Part of a small language model's weights.
Size: 11 layers, width 192, vocabulary 8192, 13.3M parameters.
Architecture: rotary positions, embeddings untied during training, normalized queries and keys, gated attention, skips across layers.
Training: a variant of Muon for these matrices, 226M tokens, 9969 steps.
Each number is 50 + 15 x the weight over its row's rms, rounded and kept within 0 to 99. Layers, rows and columns count from 0. The size before them is the row's rms in percent of the matrix's.

# layer 8 MLP up, 768x192, rms 0.562, rows 18-66, columns 96-143
117:38 47 60 38 50 69 00 38 44 63 48 61 41 59 58 59 65 48 59 43 45 56 69 57 61 36 33 33 43 23 49 34 48 46 74 51 56 44 56 39 39 46 54 03 36 34 79 75
096:42 63 54 33 24 41 49 76 57 63 61 48 35 15 19 53 51 60 51 39 75 36 58 57 56 50 56 31 45 45 65 75 45 72 25 60 43 35 56 59 48 52 51 50 41 73 28 48
104:33 65 50 67 37 38 32 55 45 46 27 31 21 50 57 54 70 67 51 41 19 66 32 62 68 62 32 48 77 48 40 27 27 96 39 41 54 62 53 36 37 78 21 40 52 44 62 61
107:37 53 75 45 67 53 33 41 28 57 51 55 25 58 57 42 67 38 44 64 66 80 65 43 48 65 66 49 15 65 26 44 55 25 34 43 42 41 46 76 66 42 29 65 27 36 39 40
089:42 34 71 84 34 53 32 19 62 66 66 26 58 56 51 44 45 44 39 26 52 49 57 57 62 49 21 42 53 47 50 34 46 42 53 72 53 39 35 45 57 44 34 51 55 14 39 38
092:58 40 65 42 40 43 17 69 51 50 60 63 52 44 45 23 59 56 17 62 46 60 48 32 56 33 64 55 44 43 43 68 36 61 80 37 72 40 42 27 32 43 99 58 41 50 79 61
103:34 30 48 54 32 57 54 31 36 56 57 61 23 63 56 31 41 36 54 23 46 50 52 47 68 44 80 60 60 47 72 35 29 72 69 62 67 55 44 35 41 62 47 30 43 44 63 34
107:39 41 37 38 48 54 85 73 84 52 36 95 20 37 58 45 72 78 62 79 69 37 40 88 59 40 22 23 15 42 33 59 46 46 63 46 46 64 38 49 76 65 66 70 26 48 39 46
092:66 42 60 53 40 71 48 65 60 49 75 33 82 33 19 59 62 36 40 53 19 46 33 36 52 68 72 59 44 59 61 50 49 49 32 70 54 42 26 37 71 47 29 39 52 56 61 55
119:60 46 88 61 47 66 51 58 51 74 87 44 50 61 50 55 72 46 66 26 48 62 46 26 61 71 59 55 34 51 62 50 50 64 61 79 50 49 58 57 48 76 40 68 29 58 14 48
105:53 59 52 27 54 41 23 54 34 52 69 69 44 50 63 51 19 30 43 52 47 52 52 48 50 47 40 56 64 66 61 36 48 40 30 57 49 34 30 61 23 49 35 39 53 62 56 39
094:56 57 54 70 42 36 49 47 66 20 78 49 50 47 71 34 55 60 64 64 60 61 51 47 31 53 91 39 56 54 61 49 49 58 57 46 83 68 47 63 70 36 24 49 82 45 67 36
104:72 39 27 38 55 50 59 41 69 51 48 71 34 61 32 53 50 32 67 60 60 39 70 76 61 69 35 12 44 56 87 33 36 38 55 46 62 63 74 47 48 55 54 31 51 37 44 63
132:64 29 42 70 38 45 35 36 26 25 64 47 45 58 21 44 49 43 67 52 38 34 99 41 40 42 55 40 39 24 39 30 19 98 45 43 42 41 44 32 34 51 68 59 35 57 79 39
106:50 77 43 68 47 47 81 55 53 39 79 58 34 44 27 44 69 35 57 54 39 59 51 69 39 45 80 36 45 54 66 35 69 41 65 48 58 36 48 63 38 49 77 57 65 33 57 60
110:48 32 49 37 49 51 65 49 42 41 68 53 42 60 35 39 30 52 33 51 37 52 42 49 38 41 56 38 51 66 64 69 22 51 63 51 51 36 60 61 45 42 47 62 54 49 34 67
098:37 63 29 54 33 53 42 57 34 61 73 34 45 38 39 62 55 39 22 68 46 43 33 89 34 49 60 65 38 12 37 55 55 95 60 49 45 26 69 61 35 61 43 55 38 60 56 67
115:52 53 77 60 29 41 28 55 28 51 60 43 57 41 37 64 49 46 62 56 51 86 48 45 54 63 53 53 59 53 55 34 32 38 14 70 46 56 19 33 80 23 32 60 55 45 71 63
120:62 83 37 60 15 58 21 44 26 37 48 56 57 66 43 37 46 35 52 78 72 28 29 52 46 49 62 43 54 41 62 68 41 58 46 78 46 54 51 26 63 45 72 85 53 73 56 50
095:70 55 56 62 69 43 75 37 37 54 28 37 51 54 64 36 59 60 67 42 44 46 65 47 56 49 60 43 62 72 56 79 42 54 36 52 70 55 85 52 75 38 65 63 33 61 45 52
111:68 69 74 67 60 71 32 42 43 52 64 86 52 25 37 56 29 55 61 60 50 47 42 27 85 33 46 53 41 50 57 43 42 69 53 48 68 52 76 35 70 49 59 81 52 82 52 58
096:47 49 69 42 58 74 61 78 38 59 38 59 67 43 42 68 45 53 40 57 69 68 22 29 63 46 50 26 66 74 46 68 42 56 43 66 19 65 65 52 14 59 36 55 45 38 47 77
087:68 60 60 68 44 44 24 29 40 35 54 36 52 51 57 58 33 75 63 36 54 25 58 53 77 40 60 27 66 62 50 45 67 40 81 38 45 44 29 31 58 27 39 78 43 56 74 56
112:61 52 46 34 48 58 21 40 75 42 62 22 43 42 55 64 45 62 62 60 46 51 59 67 48 63 67 46 77 44 52 70 43 60 13 61 61 58 56 37 43 32 57 26 37 42 16 41
109:29 62 38 44 42 71 73 31 60 73 53 43 36 56 55 40 63 71 46 45 33 56 62 57 67 38 51 60 44 26 36 47 44 46 73 47 21 52 30 54 53 51 73 43 39 44 66 58
103:39 70 52 42 62 59 47 28 46 44 81 61 57 68 39 33 67 40 59 46 37 75 68 27 45 53 47 49 44 26 41 41 70 50 69 59 39 66 65 67 44 41 47 57 64 56 86 37
089:68 58 68 42 61 61 60 54 54 54 57 52 63 00 52 51 32 56 55 27 72 56 24 63 48 47 55 66 54 99 57 60 40 54 48 43 62 63 47 30 47 33 53 68 33 29 55 65
094:51 53 47 51 25 46 35 43 39 57 74 63 28 65 38 53 81 60 36 48 33 44 41 63 35 45 57 35 38 50 52 30 56 87 39 51 61 08 50 58 68 63 48 67 46 65 48 54
101:32 43 79 67 52 62 86 53 42 45 34 33 69 23 22 81 40 33 71 56 61 40 41 65 47 46 41 32 08 59 58 74 60 77 49 24 39 43 35 45 44 29 48 55 60 15 38 29
097:61 66 42 72 64 78 47 34 55 63 57 47 45 87 51 75 38 68 24 52 42 66 12 39 45 54 42 65 49 39 63 88 59 43 68 54 38 45 64 47 58 45 23 25 75 51 42 44
086:45 57 42 63 69 33 44 43 39 55 39 43 39 44 50 24 58 33 62 63 64 35 42 64 61 42 72 35 47 51 49 49 47 51 68 21 63 67 71 51 68 62 87 41 63 61 46 49
096:43 64 44 66 36 49 43 43 37 64 51 39 32 28 58 52 69 72 35 51 46 26 54 47 38 47 37 40 51 59 46 65 59 69 29 42 57 48 59 69 48 38 73 45 37 73 56 55
095:11 57 64 42 78 41 52 36 47 30 52 47 57 57 46 39 56 66 50 24 73 54 33 63 33 62 48 64 68 68 60 61 58 53 53 52 45 82 55 44 42 56 39 56 47 70 17 55
099:27 66 65 68 40 34 46 42 58 66 48 45 43 44 41 68 57 43 45 73 49 74 62 70 55 70 32 79 59 62 32 37 39 54 28 22 44 43 22 57 75 63 36 34 66 47 62 39
081:34 32 16 19 66 41 60 55 48 44 56 39 57 40 40 49 52 37 53 28 60 58 60 69 65 37 49 54 43 47 41 45 44 47 42 36 45 61 26 48 41 29 54 38 63 45 63 79
105:58 48 32 64 65 35 22 61 44 46 58 51 61 62 47 49 18 33 49 47 71 65 50 54 58 52 45 62 60 57 52 42 44 59 29 63 36 44 71 53 61 45 49 40 55 67 58 61
090:21 71 20 57 60 41 56 61 67 57 51 46 45 43 38 33 61 43 41 37 58 42 49 45 59 43 49 54 78 65 43 29 19 41 70 50 57 36 55 43 70 19 54 61 59 35 96 42
091:39 43 53 57 67 36 44 52 52 53 28 94 79 34 44 62 42 49 37 41 52 86 50 50 50 49 23 55 58 64 44 18 56 63 62 39 42 52 51 46 49 37 24 70 66 51 63 60
085:50 53 26 52 48 74 75 30 46 66 45 73 49 62 38 47 46 39 34 37 64 50 30 43 62 55 59 56 18 59 51 45 41 39 66 40 51 40 49 51 60 45 33 39 53 40 57 53
093:55 78 64 36 57 55 54 41 67 62 48 18 46 27 48 43 53 45 49 48 72 59 39 54 26 32 58 39 47 52 46 59 11 67 39 36 45 03 58 82 26 44 54 46 39 35 63 26
093:19 36 65 42 28 70 40 70 40 46 36 49 53 54 55 46 49 62 25 30 47 47 05 54 42 48 35 72 40 58 27 42 45 41 77 49 70 54 34 57 37 45 25 50 46 45 32 60
098:49 61 31 70 54 63 36 47 48 59 43 44 63 30 61 49 41 52 46 48 44 50 37 53 30 74 62 71 47 49 46 36 44 15 42 53 86 46 22 43 51 40 57 15 61 72 45 42
104:60 38 32 33 59 57 57 34 66 59 80 77 59 46 75 46 82 60 75 55 12 34 82 66 46 51 34 72 62 62 55 70 47 66 57 67 41 67 38 54 41 87 55 50 35 37 34 39
100:34 74 38 81 40 39 42 23 69 54 58 28 45 41 60 51 58 55 65 51 37 28 48 60 57 62 37 44 36 43 64 42 72 58 69 37 35 53 27 44 52 52 55 26 54 73 44 53
094:64 51 73 31 53 60 37 51 44 67 36 41 50 56 35 39 82 49 54 68 59 79 50 40 54 50 64 67 34 60 59 59 66 54 45 37 28 54 35 43 64 43 69 60 59 60 84 36
097:58 70 43 80 42 48 16 48 43 54 38 29 48 51 79 36 61 24 41 37 64 45 47 48 78 45 33 59 47 46 67 42 88 85 64 26 54 60 50 36 63 47 49 49 58 57 34 35
099:67 26 67 72 51 51 50 16 53 37 42 54 67 50 69 58 48 24 80 92 74 61 62 21 95 52 52 58 54 37 44 52 72 69 49 76 62 68 39 50 69 42 62 51 44 69 63 66
091:39 63 40 25 69 59 58 69 50 46 39 50 55 67 64 70 53 27 65 53 54 62 43 37 50 30 28 64 45 31 41 32 38 36 36 30 58 65 62 53 15 47 49 28 70 34 34 35
090:32 72 46 50 52 72 60 40 64 48 14 68 31 53 55 56 52 68 25 44 51 48 23 58 35 39 70 24 15 83 55 31 50 62 57 29 62 61 76 38 50 47 22 68 56 27 73 73
# layer 8 MLP down (transposed), 768x192, rms 0.269, rows 18-65, columns 96-143
113:35 17 34 45 55 40 56 60 44 17 91 55 30 58 57 42 72 48 19 44 66 51 61 58 44 41 49 53 67 32 68 30 42 63 45 79 58 54 66 37 41 33 36 62 66 48 43 62
097:59 50 59 63 57 28 49 43 54 86 52 42 36 34 41 19 26 52 46 38 31 52 32 77 36 63 25 56 37 54 58 44 18 37 65 65 59 30 62 76 34 62 57 71 55 73 50 40
099:30 53 49 51 60 52 47 55 87 46 15 28 67 52 74 86 53 52 39 51 56 35 43 72 53 59 57 46 60 38 56 62 39 52 48 45 63 53 65 35 42 52 43 62 53 49 62 43
095:73 53 50 37 99 59 01 43 41 61 63 63 32 69 53 30 63 32 52 52 70 45 48 62 65 66 49 80 56 40 42 20 67 46 65 56 63 45 49 58 42 48 41 43 46 59 37 56
095:57 51 47 38 60 48 55 49 47 54 43 55 69 30 33 57 67 53 70 66 24 59 68 47 34 72 37 34 54 60 49 30 63 50 38 44 41 59 02 28 56 58 53 09 50 29 53 54
096:53 35 69 25 29 62 65 34 59 29 48 74 65 44 42 65 61 55 40 31 63 36 59 13 41 56 44 44 38 75 44 65 16 56 49 54 70 62 36 41 38 62 73 63 71 53 44 65
114:57 67 80 56 44 37 62 65 53 43 30 67 57 38 46 26 25 42 44 78 38 22 51 46 65 60 42 57 40 47 49 54 27 61 56 63 30 60 44 65 65 75 22 31 65 60 84 36
104:38 10 30 49 42 31 61 37 66 55 37 51 46 46 57 38 49 43 22 17 51 52 33 59 71 38 49 82 34 35 46 46 16 46 53 28 33 80 30 40 60 58 74 52 52 41 29 60
078:29 64 52 52 50 84 86 32 55 30 39 45 68 35 71 32 63 29 33 42 42 76 35 57 57 70 54 61 42 39 25 51 47 18 43 48 57 40 45 36 45 57 43 74 37 49 43 57
120:43 14 37 63 72 48 59 64 63 21 70 38 68 61 15 43 49 28 62 22 40 67 49 51 41 56 52 42 30 38 50 43 48 58 23 57 02 47 35 32 37 53 41 39 76 56 36 43
109:49 53 69 44 57 81 51 60 33 55 71 64 61 27 31 58 38 42 69 64 55 53 64 56 33 85 67 39 57 82 57 55 42 57 57 74 54 38 32 49 44 36 24 74 49 33 73 32
109:52 67 66 54 51 45 43 77 41 82 40 79 63 33 36 53 39 51 45 36 51 52 23 24 33 59 46 30 72 62 56 36 66 35 41 29 30 40 21 57 46 38 59 26 70 53 59 47
107:38 61 51 48 39 53 43 69 62 50 47 63 31 25 44 30 64 38 43 61 74 52 60 63 49 46 51 21 37 54 73 70 39 44 34 37 43 37 47 65 51 62 21 63 37 86 46 37
115:77 53 46 39 35 39 53 30 55 59 57 61 72 45 64 40 63 55 71 42 56 43 59 59 63 61 56 50 26 51 32 41 53 41 49 82 30 60 52 44 49 20 30 67 61 74 45 43
115:34 56 83 45 29 32 17 39 56 34 76 57 36 22 52 45 67 51 65 59 41 66 46 42 46 43 44 47 60 67 67 58 84 39 48 41 59 52 29 54 41 44 45 50 71 62 56 87
102:46 48 45 43 18 20 58 37 19 38 46 57 52 52 29 60 37 72 57 59 83 40 50 73 30 35 27 61 70 45 54 43 55 56 46 47 66 76 55 63 48 50 49 53 71 55 66 57
085:61 67 42 74 44 31 31 55 54 62 70 56 86 56 43 48 52 65 56 67 58 21 52 61 48 43 20 47 51 60 63 69 49 33 39 61 70 59 48 29 73 37 51 48 66 36 46 50
117:40 53 51 71 35 50 65 47 51 74 64 49 58 28 37 40 48 65 42 65 81 61 63 39 55 30 31 34 60 28 72 57 33 57 40 56 44 80 38 26 56 40 38 78 55 37 60 40
118:30 59 46 41 36 54 25 39 44 21 76 45 32 61 83 74 74 55 58 40 45 36 53 36 25 17 64 50 75 33 68 34 39 33 50 63 56 48 57 54 95 47 61 71 51 51 50 57
091:71 69 60 51 43 71 63 50 52 62 59 29 74 78 49 54 60 56 28 47 24 55 50 49 50 28 52 57 38 44 30 55 85 67 65 29 32 57 51 51 33 31 55 32 49 44 69 50
114:43 79 46 54 49 49 38 31 43 63 51 41 36 34 61 59 35 70 59 50 35 48 59 50 49 39 53 40 45 18 38 31 61 42 60 27 36 28 53 25 61 43 66 86 54 67 54 30
101:48 45 50 37 59 66 47 35 50 66 49 50 27 49 48 71 77 41 27 42 54 73 42 64 72 46 36 23 34 77 50 43 40 65 50 57 32 25 70 75 48 62 33 66 50 58 41 66
093:52 29 38 75 50 51 45 46 53 73 30 44 53 40 57 53 57 45 26 26 72 45 45 32 44 22 65 42 51 67 47 58 72 74 41 54 42 49 28 36 44 47 60 52 60 59 61 59
110:24 57 56 35 42 40 38 59 74 39 71 26 47 42 46 39 61 48 52 41 18 58 74 46 28 42 64 60 46 43 79 64 35 76 38 24 55 35 14 35 52 63 55 42 47 59 40 17
104:63 66 68 43 33 68 36 24 64 48 33 35 66 36 59 31 34 61 63 66 50 39 16 61 52 34 51 56 57 47 72 69 74 46 79 40 52 60 58 43 45 52 62 32 39 56 62 79
110:65 73 34 41 64 56 67 25 29 71 36 56 31 59 47 72 59 40 24 51 45 62 81 63 50 70 39 26 58 44 59 42 68 65 53 68 77 57 52 38 53 51 52 64 57 62 56 62
084:69 39 32 54 50 75 49 15 48 33 38 53 67 39 80 45 78 53 53 31 34 58 55 38 41 42 51 75 57 34 66 81 29 63 55 39 48 61 49 42 64 52 39 55 43 76 65 26
097:36 33 58 49 24 45 82 65 32 48 38 42 66 64 65 66 53 66 42 47 52 30 54 36 38 54 58 51 57 40 14 33 11 69 52 75 39 51 40 37 33 72 57 51 43 69 51 72
105:41 57 69 57 53 55 68 43 55 78 28 61 60 43 51 75 70 53 50 76 50 39 66 40 59 71 61 46 59 32 45 49 74 48 29 38 43 61 53 88 52 51 44 21 11 72 32 44
094:46 41 33 45 57 55 81 68 39 43 66 55 43 45 14 66 40 53 45 43 46 33 40 36 37 15 48 52 70 43 35 27 44 36 35 51 73 60 37 56 43 53 59 49 39 35 46 71
097:40 45 35 56 71 41 54 55 56 64 47 52 32 39 41 39 22 68 28 47 26 61 39 32 69 51 30 40 70 69 58 38 34 87 78 38 29 66 66 35 39 38 68 61 49 73 28 64
101:39 52 45 69 39 48 53 26 54 57 76 39 37 40 50 29 40 57 79 39 48 46 39 63 55 39 57 26 60 58 26 63 48 31 56 48 46 61 47 55 69 46 46 61 35 76 46 59
108:63 37 75 31 63 61 58 62 29 31 42 42 66 79 53 50 48 62 50 46 41 78 45 56 46 61 55 47 24 42 55 54 60 48 83 42 32 43 76 53 38 44 42 56 46 36 35 66
098:41 41 60 55 72 35 50 49 30 57 29 55 52 57 43 53 62 39 42 56 87 66 48 41 32 39 50 75 48 56 75 34 64 53 34 63 58 43 63 42 55 24 37 61 09 57 57 74
085:58 37 45 57 51 11 66 64 75 32 62 55 36 71 45 86 52 38 67 73 31 23 32 53 41 55 61 64 33 36 58 39 48 20 52 75 67 72 69 76 42 51 47 45 58 49 59 50
097:32 57 27 64 33 55 64 53 56 49 45 54 66 72 60 44 50 60 37 67 49 65 35 54 59 26 73 35 62 41 15 42 54 42 46 79 75 58 51 43 36 54 47 77 47 44 77 49
096:40 60 60 33 56 40 67 49 70 54 54 75 53 65 58 90 22 59 49 46 51 57 61 63 57 39 50 49 22 55 41 42 76 39 23 64 44 54 50 31 33 79 60 55 66 94 63 51
095:67 38 50 26 67 25 62 47 47 40 66 48 78 94 69 33 53 40 42 38 46 45 60 44 51 34 43 54 40 53 51 53 38 72 57 70 81 37 50 29 18 49 42 78 56 64 33 69
078:36 61 35 31 51 49 52 51 43 46 48 23 45 54 54 57 44 46 37 26 54 24 23 41 36 66 26 48 43 42 70 47 36 54 43 31 80 80 47 32 21 62 47 54 56 58 56 43
095:24 51 28 52 59 65 55 63 43 80 45 61 52 42 59 52 47 43 56 39 60 52 47 57 45 46 49 34 39 29 26 46 40 57 62 40 33 71 36 59 66 51 65 39 13 29 79 38
090:17 35 50 51 44 42 86 76 65 49 34 62 40 40 49 51 42 49 51 34 52 57 73 49 02 48 31 35 54 47 56 46 41 25 85 58 65 38 56 58 41 43 29 39 66 60 28 64
082:50 66 36 49 51 68 35 53 45 41 55 54 34 64 52 42 41 29 37 56 52 47 48 23 26 57 63 50 52 58 39 48 50 48 53 72 36 69 37 22 75 62 39 68 25 57 69 49
109:83 74 61 43 52 31 60 50 63 62 40 49 69 61 52 52 48 77 68 70 51 28 62 84 36 57 46 77 79 33 55 31 49 33 54 37 32 74 56 41 40 59 72 49 66 44 64 42
106:57 63 70 67 48 54 42 53 62 56 39 52 41 80 51 59 47 49 57 49 54 59 79 56 37 46 42 35 76 58 46 61 24 26 50 66 34 72 62 72 50 39 42 49 49 51 50 47
096:54 72 24 34 47 36 52 59 47 63 82 45 33 68 62 62 57 53 66 38 69 56 58 25 56 27 56 62 45 21 64 66 54 19 59 58 59 63 49 42 67 54 68 52 40 60 37 44
097:28 29 54 52 58 60 47 57 29 39 68 50 33 59 69 43 34 60 64 19 50 59 62 48 43 39 34 41 39 55 29 34 65 62 56 48 72 62 49 28 71 51 64 43 62 50 57 53
098:65 33 42 70 57 51 39 45 90 62 48 57 62 45 48 34 62 36 47 40 88 62 48 50 44 30 72 46 48 29 53 56 48 38 60 42 69 45 37 50 46 41 54 40 46 67 48 48
091:66 68 40 70 48 43 49 43 63 77 34 56 52 36 48 73 70 50 44 44 35 29 47 80 75 33 36 26 64 36 51 34 83 56 60 46 35 43 60 78 65 61 42 38 44 47 47 51
# layer 8 MLP gate, 768x192, rms 0.544, rows 19-66, columns 96-143
089:76 66 35 54 34 47 62 56 25 53 32 92 75 57 64 49 51 55 38 68 49 56 50 68 51 58 46 57 43 44 41 54 94 47 73 47 30 51 27 36 53 63 62 26 33 54 21 48
097:67 53 49 37 46 59 57 64 63 69 45 67 38 57 73 42 24 58 27 51 70 60 51 70 38 22 82 53 53 76 40 35 56 10 28 37 71 39 67 22 60 34 46 53 56 64 21 61
115:69 66 36 36 78 62 20 46 48 56 51 54 35 37 60 52 48 37 61 78 67 80 52 42 72 44 51 64 38 38 66 33 53 32 36 49 30 30 55 57 59 37 33 46 27 50 27 42
090:43 51 77 44 41 56 33 52 84 33 45 24 53 49 63 84 44 47 11 28 53 73 18 36 45 77 30 42 28 55 42 42 26 70 52 44 74 60 42 34 57 64 28 44 76 65 43 39
098:52 38 65 50 57 47 40 67 36 37 32 36 67 42 22 68 80 52 51 45 85 57 29 67 51 56 62 45 37 29 52 56 49 45 49 38 36 78 46 77 59 34 45 80 55 42 27 48
112:65 41 54 30 46 70 81 40 39 39 42 53 52 64 70 70 42 41 71 62 28 53 63 46 57 71 78 50 45 61 75 54 68 63 46 53 29 77 21 40 65 59 61 50 64 39 68 30
106:61 26 69 43 44 55 65 70 76 48 84 43 40 45 64 24 60 70 49 71 41 55 37 70 68 66 49 39 27 59 44 59 72 45 43 82 55 67 39 38 62 45 63 39 17 52 43 34
088:33 53 55 61 48 23 50 36 60 49 32 60 39 71 77 57 41 64 55 45 65 51 81 40 53 37 39 32 35 31 47 51 68 54 56 52 66 67 84 68 42 46 80 43 59 37 39 27
113:59 35 75 60 42 62 41 52 48 79 71 23 69 59 31 58 56 43 58 28 57 56 65 11 59 47 46 47 64 86 52 36 52 64 48 55 47 63 59 50 26 74 39 38 45 49 25 38
109:53 58 56 67 43 39 92 36 69 68 28 54 66 61 67 56 46 63 51 78 51 38 48 61 51 50 61 56 35 65 29 40 63 50 60 52 31 83 73 66 62 61 54 67 54 44 16 53
091:47 27 45 46 47 59 63 27 65 37 65 35 52 46 45 54 52 46 59 52 64 57 56 99 60 33 59 61 47 55 60 54 50 56 39 67 56 64 62 48 40 65 34 72 33 31 53 28
106:51 59 47 37 41 38 57 52 46 38 41 13 71 19 65 45 32 66 36 48 19 54 70 27 56 48 55 52 47 38 56 45 72 49 24 65 39 28 46 35 51 24 38 52 36 54 61 55
108:59 59 47 44 42 79 52 45 52 79 55 27 49 61 63 72 45 85 38 49 68 45 35 32 39 51 82 51 51 57 82 79 41 20 61 52 58 70 59 20 37 76 59 43 62 53 46 37
107:52 64 60 54 37 39 61 25 53 40 73 55 40 41 31 49 66 43 62 62 44 46 26 53 43 67 55 25 63 83 54 40 67 43 57 43 75 37 34 69 54 41 56 60 79 52 58 53
099:53 33 21 59 28 39 73 76 52 29 65 48 49 38 47 50 61 44 61 80 72 21 75 46 35 58 40 48 51 40 60 55 79 37 52 52 39 49 29 55 57 48 52 32 36 59 73 53
100:60 62 36 61 37 80 35 63 20 58 65 48 53 35 58 78 55 57 28 71 62 38 55 67 50 40 36 63 46 53 59 72 60 35 36 44 55 44 37 18 37 58 43 61 54 41 30 63
109:59 52 46 58 27 26 52 48 39 63 59 33 22 84 56 56 65 76 53 35 34 44 45 28 45 59 45 65 40 78 42 41 55 69 71 57 43 35 42 71 59 60 35 75 74 15 23 49
109:57 43 43 56 44 55 33 45 55 45 58 55 52 54 34 45 46 61 62 69 44 42 41 82 38 34 53 38 89 54 45 51 48 50 37 60 45 50 53 21 38 56 47 48 09 63 61 43
098:63 48 60 44 36 65 44 66 51 55 45 63 61 50 58 53 39 49 66 34 46 54 78 64 44 71 64 46 42 73 55 46 32 42 37 00 57 75 87 54 59 50 52 54 37 72 69 54
104:29 43 29 41 74 45 67 55 45 64 42 35 57 66 31 49 69 61 40 30 72 73 53 49 49 44 38 43 59 51 58 43 54 45 34 58 26 53 41 41 54 53 44 80 50 59 30 72
095:54 28 76 40 77 61 41 35 43 33 45 62 58 52 54 65 75 74 47 50 44 28 47 62 65 55 42 24 40 52 49 43 31 35 57 60 37 32 50 50 37 62 48 51 42 36 34 57
095:42 54 67 37 70 66 79 44 35 30 56 63 47 48 59 40 21 52 56 41 59 63 59 38 22 55 44 16 64 46 51 60 41 53 74 58 37 46 56 49 68 48 44 51 39 30 39 49
106:68 45 41 43 51 53 43 39 77 43 47 38 28 36 37 56 37 48 64 67 41 40 63 59 42 54 70 45 72 35 46 77 39 56 36 53 60 43 28 52 42 36 48 46 30 48 29 39
108:47 44 35 37 34 33 40 63 33 60 37 41 50 67 44 65 56 46 46 41 37 46 50 44 42 48 45 49 49 48 56 72 45 60 80 35 62 56 40 43 71 73 55 49 73 27 30 71
097:44 39 48 58 46 47 48 42 68 77 30 43 51 61 51 47 57 68 52 68 55 41 15 61 45 35 70 52 39 49 50 31 33 35 53 32 54 61 41 35 64 35 76 57 42 28 26 67
093:68 54 74 44 72 59 36 59 43 57 52 64 49 66 53 56 51 53 36 69 70 46 82 73 64 46 40 45 48 78 58 43 40 53 57 39 57 71 50 35 55 32 97 40 56 32 16 63
101:59 45 51 65 62 55 35 58 50 56 59 59 16 51 21 31 35 48 39 45 60 58 44 74 59 47 56 57 56 37 37 30 56 49 43 76 44 37 61 24 60 40 40 50 49 61 60 58
106:63 60 22 30 27 48 22 45 40 38 86 52 59 67 69 33 56 20 47 50 33 66 50 40 24 42 39 62 89 61 33 50 42 34 60 67 48 44 39 25 39 33 61 62 61 57 63 41
101:33 25 35 46 26 61 49 21 55 20 84 58 34 65 48 41 28 33 71 61 52 61 27 51 43 23 46 44 28 79 71 72 63 40 53 85 51 25 66 46 18 62 63 55 51 50 68 53
094:53 56 50 20 66 19 22 45 21 39 55 61 28 31 52 60 63 29 35 54 71 31 82 60 45 41 47 55 55 43 47 51 37 37 71 77 70 36 57 54 66 48 55 60 65 52 53 50
096:60 34 48 39 28 37 58 76 56 36 80 37 57 66 30 57 35 74 31 62 58 39 50 62 49 44 61 63 34 49 46 41 50 50 58 45 60 64 52 58 82 62 40 40 53 14 29 51
113:53 28 81 08 46 42 62 53 25 09 33 43 64 57 48 40 34 49 59 61 68 35 38 66 48 58 54 53 33 53 60 65 56 48 85 79 32 38 50 71 51 41 23 53 50 36 11 60
104:49 80 57 52 51 49 48 36 41 43 68 55 12 71 34 53 51 68 56 61 59 59 21 47 49 50 65 49 43 75 59 52 74 50 31 49 53 47 47 56 56 43 25 30 69 50 25 41
094:55 54 51 63 64 40 26 38 51 31 65 40 34 45 66 35 61 31 67 53 46 83 41 27 53 88 48 54 62 64 48 60 73 52 72 54 56 48 74 49 69 80 33 61 34 45 74 49
100:79 50 58 59 33 51 68 30 32 36 45 57 43 36 35 58 53 65 50 63 42 30 49 32 60 42 36 53 30 59 48 31 35 47 61 25 86 43 37 50 54 59 54 42 36 24 67 45
095:70 47 66 40 61 50 30 30 43 40 66 20 40 73 59 39 27 54 54 49 41 77 48 55 68 53 33 68 43 51 51 45 44 43 74 85 28 61 40 73 42 38 49 46 25 52 32 73
096:38 68 54 78 38 75 41 28 60 51 32 17 62 36 39 45 50 34 55 60 59 44 56 72 41 44 78 50 54 40 49 35 55 58 71 23 52 41 46 60 58 37 62 42 28 68 50 23
087:64 71 50 46 43 52 59 67 67 53 25 72 52 39 50 58 46 51 42 42 47 29 38 58 58 59 52 34 28 34 50 37 15 40 47 76 50 70 36 64 59 81 38 23 33 39 50 34
092:57 23 70 50 40 61 58 26 54 49 48 23 54 53 56 49 58 79 56 79 57 22 62 73 45 37 38 42 39 30 69 46 69 43 22 55 54 74 64 46 59 58 52 58 41 36 73 47
094:56 48 99 30 41 49 52 54 53 72 38 28 82 39 53 64 33 36 29 56 53 61 42 53 29 61 46 61 65 54 58 33 46 62 37 36 40 45 88 54 44 46 54 73 38 65 36 48
099:46 54 46 71 51 64 25 55 43 54 29 48 46 63 50 42 40 44 40 62 45 52 29 68 34 57 48 62 66 58 50 42 65 27 38 51 57 44 37 26 58 36 72 27 56 69 45 70
103:37 58 43 35 24 55 71 49 43 52 61 48 60 47 29 43 43 38 24 50 64 35 65 41 54 65 44 66 25 51 33 56 72 23 43 75 54 49 54 55 31 37 34 52 55 53 29 33
103:48 48 73 26 41 54 77 45 73 36 67 47 13 37 45 66 26 59 53 71 76 31 28 46 41 61 56 73 35 57 34 72 37 47 40 75 40 54 55 52 44 37 65 64 38 51 53 64
095:43 68 56 52 48 57 61 25 65 51 25 63 46 41 60 53 45 63 54 44 56 12 86 73 36 73 32 47 63 59 52 51 39 26 44 62 42 87 34 56 42 31 41 59 55 42 36 55
103:64 73 76 55 15 51 73 51 56 66 57 48 36 63 71 48 69 39 65 28 42 37 61 39 76 37 38 57 47 33 53 31 53 69 60 22 61 60 57 38 61 44 39 50 77 64 46 60
097:26 28 46 33 51 33 53 60 62 25 34 66 58 59 49 44 48 49 55 75 52 54 59 31 41 51 50 34 48 43 71 51 50 40 49 66 67 53 40 48 47 34 49 45 24 27 66 34
091:54 49 56 51 23 38 53 19 58 47 40 49 35 39 64 61 67 84 64 44 41 44 42 63 24 42 27 34 41 64 24 34 42 64 12 52 47 55 36 53 52 50 46 55 63 56 22 32
094:52 50 34 32 37 52 82 17 64 54 51 58 61 57 29 42 46 55 26 38 63 60 16 44 46 50 66 33 36 66 70 57 42 50 36 52 47 55 61 58 48 68 53 35 52 36 46 53